Each number is 128 + 24 x the weight over its row's rms, rounded and kept within 0 to 255. Layers, rows and columns count from 0. Numbers have three digits each. The size before them is the row's rms in percent of the matrix's.

# layer 5 MLP down (transposed), 2240x448, rms 0.0561, rows 2223-2239, columns 0-111
098:111145151078144149105127114166095149103103139105144169139134140139105131166181128138149113147084114100124109140142068116150103129163133134098107172136101105128090123130117147104164107189149140148121148165099084144113154138124116130105111152146107111112147103114110122098174071154135183145140113101097123112142117129126152114146133146157
113:154127137101143106172125134124125102113101108121106112133138129104141158141091140099127135117149114085150159145137114134097148130181124157094145101121108103087182160096144153109109130155115110092142124132101088100104188091135108138133134159135114113181127154151134108140153138133067096175165115109156112130129177106084147124106121132105
100:104109090130161118108152121122134146139136114130115102094128126112083135138163159152127138144109156154123137120144127114123142168119125072125167085103147143091116126143149107127137128131166104088112115164100103128117119132172113096103128100170070120128133136097102104144167169115145148120161119128104139103158122145111095107127133138158
108:169096141119115141145201124153118092170107145135123121098107175085122093118093103097123118160142103121102124142166135114152145147163160138115115132132120121150130120156123129158127133106130195145139126073140136150111123133149169152135132113167116117163139146105100139109124124118129136177117148115101114152120115112172142123159140089163
099:100112152164102103155134098113152173103169115143128132152148157127097117140104118149130138095128155142134115114135139159131094133120122082139143135091116111139136155146122150097128128105154121103128153126113129126140130150127125109143132151114105149123105123106048159134127112163106122159105103146122095111131132121110088112105129106143
099:128111117121122132158110122094183133114129131179123102120149145178103113167127092139131112095157128140153150158121118070136115155139140143105139156138077160143093194105073105114138119115164098137177159120116123164166143139141150152108136136114112127161202157138102124108103118146137123120138122109160135126148134134138153103108097130149
109:156120144140139111098131116057164151109140092168120157141122131112160125121160128140073160111091140163134120058137090103163103112095161132150115146124180135097112175124139136150078146128173121156132149131145143116108112092121102155123108112153113155139112148132139177089120149099126129178143179112130118142097126098152105116103150141137
096:124147215150134127132104135146168135077088134144090113122113133124138125173116118126146115146122128162138124124151124148135125129153158141179166123132138126106134101135148170098084133136150097135157081141171108143119108156148127129123162137103176097092131136091143068102113127172123146131115137118144127132131170115150149158118134150134
106:118108143148105139132138138134135114102129128135144125152110163113117167149129113118156100165125106094137121147132155172100119114087107112164075130133143172131163122125094124118115158092095121148113115132140115095127126118136151161114155094103091123114134076152124138136158123133097144128138127122122125158121147155151134101132198153150
104:129105167094155121087170139199105139123133131150109108108118119090124178123110124142157103111158140112174115174144122106128130098144170129174084141111139082090128135113098124170167109113117136137073079109080173096133084165169132153134120106109089137150152097147122101087116096130163130166108178073117105164120132114125128154150131138132
091:162081126161104160191100164131120135137133126175116123096120121148148110096135120138153117127117114113090163137087120122116086128171102140127189137134130154151119116132108109111148107086132126153165146131158144109158112081118080161144139133134137120121080097119149114162138125120084142173112108084148122131097132142091127098131127098105
098:121113121118138116130141117162122179122126136159130134095135080118140161152131127154111131116107130103142155119140128133129125160119143112165081103118186165135119157166116141122098092129164116139139176111143132136131140109113140123117116130106153129138088117138151124115100135143132078131120147184151099117094083132125115116146125138096
105:180117141148150084103154141143142085134125102130134138115120150134101151117164138069107107173139170096133089111108089113119147104148139079069163143133171123162130127124113090136089167172139131138096111115136158175118090139165130127114129147154113137154142110117120042115113101105136130164105081157152123130153085094113156138124154120136
100:141176099069108130124106173156126145108127124138118125108109112128127155105139192148091105178170098129108093131128123128137128127134133135130136123136138162096128121128169134108101139096108123133138141082152128126098165132097164144116167088123125130158104121095157139201133086148113128117147154100083177127104094129151121125159097132119
101:181111144174120142125098124184149108118138146087155113177101105141115138163076132139101113118142150176161125166158142179057131108116150118148149138170143112157147144100168126083100120116101104128130149143120140077103102104110120163139129115086107129137109121167078134130109137141118094109099117135118119163132091120120107151142140143141
100:115141080123149131125151100116184148106143132136107126094154129128146149120102137128140166130206137099112072128153125149087120116134185135119142092157125092155090147127128134129122119129125111085148126133124150114097163096147112069117137100119117133101106153110127146125148110132133092141162100134126142103150146125097087119111126111094
103:077104114131110110109133135094158079110101110116139126115110175146111134194121108116150123128122143089123153113170111096119108114122167145163129128158130139130144104096117093115169154131136121135147091105128071150136140147114126144114144110089140110151146113151116110120147152144108113092129156138166086144131081118140127121127129128107
# layer 5 MLP up, 2240x448, rms 0.0583, rows 2224-2239, columns 0-111
101:160132112123118127105142142116115130098121151121101115090157112139075132123134130144096094118113142116171153115146114140099109140125123138176134084126142135089117122106114128099119082123104127145155113114166148112120131117140141110107094134124140146156146145132103138119143116136135158111178137190094163166103143139109137140133124104118
096:128193137068112090139092106103102115108142158156133088124141156106171148107088087128143110135113114113148127085099104134085121142067136128091114144139160154095169163104164128114092164165108183149117105128123189148148098118177123095129122147123155134100149164090137131141128140151162115114152147134098138138119106151120125152172125143149
109:150125123167125099149110160079127137137119090121102108114098150131119170106121144090135159149131127096121120115098133108100134124146111080156104083105141178156136124135115143143125107166104171133145084143120112114172103132151154158120115157152162122100133115134129132106123119132115155127119078099157192192119106102151101152128112105154
096:138125105124156127087128142119148073125120127116155093178129122144113107130127094151115112123173140142142142136095104106156096103103111106122119111121123130134116097106108132113095166179094091113100152133147074073148124157131116129172102098129165138124155157104128142163121075071119097136151111088132151143134165162107115136157155079123
098:182142132172140129127127083103164146131144098117116118125092113117150119144105134100123076114131104112145104100155144137133136095155154126104134128153161066102152117142131150125107110156128138150152138129110168097112120102080145116128134137161103095090126144138114111107107099140139190113124098120140135123121128132111093131131139094132
105:127097150133171083129137118150117111121156102127118119128124148141156134129174133121134109127134152139173128098115129106153139103170149135124137103171189117113152111092109146121146134128145160144108153153109168118117188100122144088120160103161148126133114104106112090146106150136093112100159128154162118188134099144109130135120123093109
098:150149147112162124095137144171155100096127126120103145162145105125089120130145160109112131141109104083148124116132126084097111129095128113103099119114097145148120114119114098137151083168114113139132119130131123136075149141117119157142146139129152132110150089112121126099156134156134117153125133163150125133156130135126117159122175148137
106:126142074146148100121101120127103106093111111155139145150107105122165112116134124122135131130123086132178141098077166121202128113106121180125150108191172143120116088144130133158132136181139142102126122098093102141109149156104130161123117101125084123121188129098147101115101099108119139140130095128132139086123160085129117084084109101128
100:141145096105134160136106135124113169142159117119131122081142182109116137098103098150120162139144121140138054123074121137119104149089168145085146141128144104120103126140092112155133120145140146109132136148128122104117142169132104138128124096141111136092127067113110197115138149142169126163116122136093155164083123161164105148122130090121
091:179142101116144100090147114083127106139132096140117113140158122114172137119124125136121106069111138132143121111103157171123133129179138112143087131132122120093155123114128162093154132171119154127111095143143150126158081126128159103134159125136137114120114136128155111122110127149093125098187143143139139125136132111115138109137141134120
097:097140117134113146162127167099126119114128140114124106126135123110106102106118117127143107137161147112072132153115200140114139128104107097142128109120139143104141121160123128125126092165100110128105114155138154123124187122087143141103120110141100159132139156160174155120156193159109152090115108125148155144103122147086134144127112088122
100:086124136115125053117173128132127133136135134161098114102128116148126179112138195155107086104123103157102161071106112147106160120130111111149129093156151158151089144120104073097136097186158133122108092149097128134149163104130095142136151103133190112096126099145083098132105120071146125131105136122123182126102099193140137148144138123131
104:109110133119154109173171100095141132113147180144118104124168195140096136116085159160099140102134175101075163112134110113082130151145132127129073126127116153129110120129189149124104135112121145162167150161139146142112127128137154109148118145124151123128149160159166138148076168109177156076100117153144165126148121135132146131133177181128
104:114110143134139172099122134131111094150100100120177155088155146122114158088147107138123122081163104101131153148102104139120095118159153142125117121138150088132130120117137123150143093139173144110112147098164151096095120097144144129168158157139122091081166100111171105134103104123103108120147137117140116135111099111120098082128165090111
102:130132164131119136091111076143123115124137120082180126048164162125134090141151140169120162127102102135146114086161111154134102137140106099123127161099149127102112113116103121113135113136147131121151124126101131134141085122071134141111136165148129120148139086158146093131138147164181139151109111122054061179050093145157131134151114173123
100:114164138123144096139142137129146136140106157173115117175133119124116123109111154072096086087110124084167147128136098085114073141108150142109154142165103106156069133171136147144155115118163115100091127098127111121070124137052120140088096161186131098122126122073081107103132105159097124144146120161131097137147163149134094124090112122121